config = dict(
    num_key_value_heads=6,
    hidden_act='tanh_gelu',
    max_steps=6121,
)
Each number is 128 + 32 x the weight over the matrix's rms, rounded and kept within 0 to 255. Layers, rows and columns count from 0. Numbers have three digits each.

# layer 16 MLP up, 960x192, rms 0.0736, rows 422-438, columns 0-191
140146087117166085080165091044118129088147137107125115105102142176097122135112180122123098179147108120124134123138175095150138148104157105116133089144178163114091112196134155107128140152087141124183153155180119165152120097078074162144133154050094099115138156109117083110146193156120131104124109138130083104108127150126164153126166169110114110182156155135152084127104134170170121108161083134128138162097149126104107167118133138129173128098095132077157143101081148188079141162116169190111105164101128127096164105079140081107108102094053137164163173108085201118151136155155139068
110032084102117113113128064092149093131172131147164141142111152151153101192158134166151116192147111106125150133168146165115119121132108156111132117151127125163092200090115067070113184094132061139165064114165135126118179090237101116174133141144127115107047121094162117201134108174098121081113012125130098141069157142115175111200159159080159113067125096150095082152199131136135087142144160141121155093140139175120131133099134131152108164112119129138096119086141088162101200154190171144069131124108192096110152091136105152207108067158129067102124143157170167090170114133124087110
152183199083173097128180188114128177088133143156113069118151131197164148137178071110095137107152141144115162063126123147125177089151113172129156092097167152170144148212146121210130102111075070145149139142169089110168106133129139106128095189124177078105145092123156127199162110108176142132128133136119098129110113156134155108075075132117139154112120075187108129111132157159065133155108162176171134134084126101153144158085117067156125180113124115091127133111155094161160106018180159108052153081100176064150179063164141169099084047138098157153079159083121144131086098149162139081
126103112068123107088119199081140142115142125153086064132136116162166064156104118136114064133101127108115120107120205174118105129130060148157119110124127138106158148172090123164084127086133123134103154143142117101141111146153163136139149130183147098134156118111156086157149123078128116088121173108126166130093145164121113107159116181131199149187172151119206128119103122164098134131155171179123080088126153103112130182140163131101106170131137070174157050066117129172077142109176107122079133070113176093088106116187074121093156117057068095108121152165123153124104115140145166102
129112164086115123094159091149116132077070103111142122178141102160192109077151141114178117092146164068093126181132116185122141195115197181172130129155121179175117130142193114122098148097038163134159154180151158116140158124150127190131124123167132086099085138161132083147128113120069092052117118049150033171074103110147137093121204116126140136167135190145120118092137095128094104122171140106127173085055196119129115172112102096124138137089115131134159079120115163149092198185175155139136149117121093132119120117086139143209172131098048154094077117160096166125137177151124073160
122084079124125126114128119100087117111139133141135100148117114132159150123122126168170102153152091119073175076129133156083115131147125164097132096088134063134117123168108149140133146134092195089134164153091117120108100144133142149105152091078182133107152093102107088137122154187149151093164131104119145118140140167112148129097128112071129143085110155146128110075127140154124184117158175107098078150152158125155120139094139182177134131138101182125159139141096071133089116172090110171091195106094155086181133086113147197091177126116115100140149145162057171189105166150107144137
128159160040154088164185128167105102109194117111196082097118145118160149143120173157094152117115117152119202085114130108121125132149130153076152066118165130130150135128105130155109102093089083138151140133169188070092131074121121158142096145141150141103127154133157134159138123124150126117136020128143137108109133064105136148146149216154145108144112137148076096161143154145045151136172186125147072169063077064149137115147126119133166156091078144073111166146109111181129110097108116142148150090091151077117114054062095142180135125090112205152059167082148105127124159177175114148
154099164126106118166153104152158097101107154184123109109156181140161082187145136114095106156116135105146165121156097201149153136164138120116154102120134091199110138106173136115118119122123132132102118196113131120111158135180160160167093056137160151096072127118122088158183127141140100098107131099091122120115153073156103113057204105118135169135109128209111100128129106120114136114147160116114140170111169100101171145111087127189094122091172149060140116192119140112074130119093159115085143102091142120090110118090147121161149143083171150148119111127084142092173090186160120113
096124138128086089132173119119170134203155132135119113127114140180112102137147187143100114080137176107078150135109176135114078081029157105105125120107107151095116166117103127148153187146147141150146120141161074106120144138116158145176052125138102108119155055076187058170118157190117153176166144199159092152158183128085120132137131125103144178161147186120167140152089120151074062151074097069203141121111093150140128085105062103127164108120079180180129025065070135165144165096130143150152138130081101131162123076164102152133086110062128113108103183149154194175178116149156118095
126119098059104100098147107146107157127140142113068162086103184145120104173145117096135125104081182115116102150181121129104149159166101112150153110154101119089153083142097142099124122144142107108135156152196110132155206128199134157122117131183127172112109169129106102140154173173159132138076118142175183136168148109126093100084145189144140104158116154123154087136121096114067136166176162143097128133108106114118101112158116083081100168086145085129145073150152171151104123155129167176095127100063116147087151163102064190129111168129167112179065121108125142070167131152125135107
133104124068141138036151143066119162088137082120148137101084120127114137109137124084109112159140143120133139110144153152121125119091109114082147123136149116158116100092140133098086132129125132116171162112161150084162179149136152147129109160167131164136117105149134081142115109108107110159155095123102101145110185124106181176090116142120124160136159112135134188113134130133083120100114127139145147157167151165162133080089089105090163167108108099110177140106131108136103174099142150155078113088161156134126141138139163146123117152107140129160131157121117096074159106104109126123
152108093144076107167140131133153133066109115124127134142111150131199165117194219143142086131130173108118184106158119157095111144074116148148123111161111145167121122173143098099098106104087098101112126128199138098133112054169125136087134087117194143113085090151147157130174199190124116074068115124129093109139122166132086155195141148097116137109096191135132125146145153122182143172148133117095064129131086156134089154094134096069137112119108189110156123046147139182132177104135127159111189122114140094135105166150105139119064122146146097168159160039102174099153154085130177106
151140108124105101106124106080190178111116120140106126141097106113147109124097156113159127176126161176120158121168179165176116212075115117105183084140147160092129156160131168130085121051100079152131099130115196125172145154098147077133175084074173150102138121142147107119157110098185170118130093117135084161099058119109133147184113188074130190147181203131137133050087088230136143143132133164095105150140125134115055120077134142124159101115117145096137148143133111128092185142167149082173117143169154111134130169168081090168091149086070072160135155107010100134148083158059128170
120058108076233140115147108110130089072109130094167132149127113097131104127143170110137075151201157088140165161124151134102162156103159130108123116180092121106132142145105141127078112095111149132160135156124130163153118117130143155087136134170137048077147164167152128136113104119090097041115143088085122155177138113138112128153109066087124115098156157119148141051120137186173133171112196129153147122174162172113105147146078128155153116135102164129104068136124094153132131158160167125157169133167071119128129116158108145118168110156071096158148147126135132123157133106142107073
120116067126189080137153106131156109151134083095131091160082174126179132092116120095084146116103140155110154017166134137000103131134102145085113101167129156117074157116143171140134122085152093119111107130193120139170122157202123142176114153088132138127145085148163170136124132148121148078155143198115178143102134133156114151197150178115144160107203133106199097135125134122108152122166155112121129198125103153144103130136169072168119132098124126067125062147125119166124111148050147156083163126124039089113139093159115140181134123128066095061127132132116124095141091117138157106
142165098165108096098150125122136081106182140109130116144130102138135094129085099163053090144109135135097117148134163166130158151096138202132111105113165138130113164136109114181117156121120160187123143153090097089107113112139129086192141130089167147138119170101163123157194102075165157140109122128160076116125091128049121106145130120097138140142161128163126112165136142214085141120054155166132147106110121110109082117107113150159139138140118143112162087164104075142164114062148167102133141136158111096159096159158136127150125079124146120128087083115173129143143117116104130146
145112168099112121158191110156160151138110096160096168114119152103132076157112128114058117126098192086120173210109134118113080132155092085130193109171133115120118137113086141084117162094085151132123166159155128157152151121133132110148087114095130185109136110143124025149129124096140158174145102104105091161152122136128122099123172103119136131111140109207178148089162127147117194136096174167203074155119151129088143096145127119129093106136144090129109068126112125182176074129144161156132102067052125116089101065095083133093128132115120133169136095133089093120136153209126126141
# layer 16 MLP down (transposed), 960x192, rms 0.0673, rows 422-438, columns 0-191
159149180075089111161158083024155058128107092167159109151131137143107113167105142158154127159147114137111101125117151095102078137093159113104134156093159125086106124113168130074126117168127090095144114098141078130077132123173099120151158190125086174130185142088116108128093105153130132131137128126160128132149131199170180104062110081133150120112144137112106157168097187122046098132154059122126141047084083152078106117125111146140129117182178103134179163112114114128132096075227120144122095146143209140127141102144117167135136090074116193117137192106153170107198141148164137116
097113161100135123053099184086098159155121157045147164142149112098121106164110149171123156165161192169151076124166094122174084149111117096129128119169050163102093060129079161111163112152110173223107146122119175190174128136119067118078058126161172170104122163176078105120159145064118079165138175127183172085119105192120155108130187105178114116169118107155120114104139120089127077116104136107134119139195077087115164118119131079068112104099227157132160143143130146065157126162120150111096105172152097112043106140154134117147131151080100220171140130144103135122081076127148156134
178159037122117103197094189107203205114187149141073171178125109159099151126136107139164162102174079082159131127127115071113146089100096121129137179129168070170091150112130090080102083194151191109164112146085081118161128088128197136152155121091139183140077130158190137151083109158139128143128058155144088085135132091151165160064129142063122102123144163112149173146162187153129149152140166148109139101140156111129077090130182101172121110069111121156087168165075045099158076122033054119151080091079067173124147124183144124122068107166084152157159214149083120097069170116137147098
122122095152129144172112188123127108154134077132109183100136081137132188081133131130106139174173138118156143169144155079147158186133128174176127121149127174107160040085185125078130160087187112107142100112136134139142097104186111114127127125132073074106137091100134194138155098117140128178095133126094109134124123141144154167138136156146118060110091106129078118150130180082103102087073124091128141155113128124136148163190088164086148107154146170126079180119151168091075055126063175120102146114173124126142141166133165117083169145128148162093097071154137121157076099114099071151
113140148103159108097165171106106082108142104141127190149119203088162123148140130109134097194101183099159147162123120109201137082110186106098154135087156083113084118141124091078135111102143117153148135093138075163173098137085124131133155111085146129126143137149094194132186108186121141137118151090151142113124093069133156142135106189078097144126097167070110116102064158055147152179153170113066045200088108079138165152170118116123091208064150115158058095084163155124132081143149162168160147107095158161098147150159155100080121173188216099162176097115103110054057163099122182110
147109154115132102177132097094099129102127150136118086104143143090156139146153136126127148125107153134138134127120104151133111147088148133122103139148188166129151122102138070115129157079151131131113152083110183087112184123100094130141173137164129115107175119123097121087142145041140174177152136111142086164125086135094102141122148141128092135162155105118137124124151136093161089138140119186147174160105108132062123145161118163138124119103133102097151136090123103109086133095130127129104069157127120189104130161120141118139102122125105113089137139145159129126166136155124140151
175113143199140152142143203121096142146109169078062106166117124147141128168165139124115141146130132181092128145077103143131065112144129147163165060142179113170132104121135136166187074099159113123144092094067157157149080126140111091075106117094127067129109181105131178154112160121126101128144149105123071255107154092229089069168175120126131168143098125113103113058103120118190098157120119132123154175099120109073144102074110086136108086091156172139139064212068149090104118066104118116128185113127146087160100160159155156156185114110130156137196148084119099083106106133156165143
141066122129120136127086115101140101184155117101113179157109125144096155083138126136193151139143133108118055105111126105087111130099110059087165117144140143119147155169145165131129161153116086152156151065142123156114109151066102144096108133103132079130166071125101162123083142151094165164133207166150151132111131139098206099166112131144148101092159157059145224185086117139131096137110151085153147096159125141101046175113147100112204118125136097186063142115126153121189095068161148166178086147133183147127130122182085150095125081141131128077135105125135128125116110115084088155
117139068133143114095160103120144156085083101194135185085108095133056172151119086101181112194095075109177114174080103128069144134145158151122086110167192117102142159114112120132117135157128128063134119138120145100133146133148091094139121128129100113102159161135155150115165105068229056173113110079097105084131106121187151136135097109166119064124137143060157085173164131131210141073143211128113131107157134160136147133174116112094112072154113078134104190138121107157164200126140128141142176094137104122092155156128075120126179123149138122150164128139195095102104181119105080154
145065105164143122148067162117155046075111080085173137122169163119129090178120168120119120155127125139131097104121078191148171117095164095109148160105174099108042111128179134130114126108146126140146149134111132101167092174091112148097142138121114127159106103144107167092175074096126143152165131163125174099159150099129115136165124090062121151060132102086149168103172201140150175146085136069104101092113139178167133114140127117090117118132140165155132094126117116079154138114115107146151081146124147161130152114183159129115161107164111119125165185064188121181063116093113134151
115150120174105153150146131179121107158131119158120099125127073113085131121137118140139132127153120104142128167127119120119150148125144139123123140157134113120119143097130127120205086151100133104097110092142100134112151112112099142133123104078133088125123123120106149114131106144112110123151096124107144116150137167115133124162136152192140182106103146093154090144148130116125137138127139083134132127111121117138135124164119143102124119130131159128092136125152136105102138100132091128135105154116146152115116120118153140121150111140145104142165108080100163149115123165145180119
103170143130135154156145095102165104083138151129113085087114138170074060098140158136164119093079093135116126171076113152096100128132180087191099169108095152087207124147142111162111148097110164084105141175100104124166169106034169168123168104144121112083100134122131122152132125083119116166128154111119132040105207125136143198106063119150105169160099101184107111150113138137158171096167121158140125086131172093146080109202122145125104096150162124155098125127096164115148179152176143113102070082077167127069172139115140118125133079152144131149119122114178156128130080171161155152
049131165107145105098091061121113104076165191155141137112145109148095110134192132141138102148115161142132097077057101120093122156144133078128055211107077130106169154130170092127143169099153108109121130071120116153128093173128123137118084174121144197183171107147076082139088145177142179188182104178118160141173099117124106123171153124115110090152098103126149096110079139073112104105089122137103148105139049150178148106143133165165148179171120139103133206172075104134188086181087090152118160117135115177156107126163106133060104102152197121095132128175180093112090093068170146167
109084145176079170142154170138150133116096135127153146071141153094094158052159110107057099105046239157081109097116141134141083163172138090076116091129171141089139090074115145087128149145166128147119122143142148138132154122119071132115075127103126145106121134161090198132147125173169125228140133152157075078131100102178122127136158158178123172135204109145202163219111126092152088107137092119130111114130111128145108134127171111106087074139161154110117127116094168121145094114144115100092091134148185129144104096102200131143123125124155077120108175085123131126143095181158123132
144071142156119137117124133074180146138167163170126122073153125158153154102130154087138122151171181109126120144075119175181120108130121122164138130113122137204181073144118202075135065091205138085129118202140107090103123088073100136131115111128124175075136140099168143152138132104141103169120124070081140113139159142087108085124137141074118161062050144145097129086060151094147119169094116126101098114081122082155058158103103174132150192139092152167127100166171102121095160138073166121131101139165170161179165145123127161124130163099201187116124080183089135151094114083084122160
096129119158160164157081147135092145167119098147105142156157084092106121139100135071150181165119132138132112161143121093151128097170113114163151146113092061093152105116116111093144082132111148075148079120103136099116105129108126135107100136148115103138112151139155105117116157118092140123156139163055161152093168153177131118099124136132120152092135109160100112132140177129134146174120115088131127130091112123157162141141129113104098102135119073125103185117185146120088118149127071172140180144150137170110160106131140125136160135162151172118133101183099120112077140172128123108
143127053194120129113127113119093055119108105174143193106130116157116200088099158186153078117197117118160099104185181117149166116122111183109087141142120126136117123126145129141108112181104173127121124081129142098087109119167151105138106139136056163118088171103119189109170140148126124125155132131185102120177116125148167135157130104095133098096148213131114104139097118115099075149102097110122114117108061133137116111143132089110166126065117129146148131101164119121162146140163140131080119114167157175115181095164134100136140113076170115097127194079087188159086087121132150146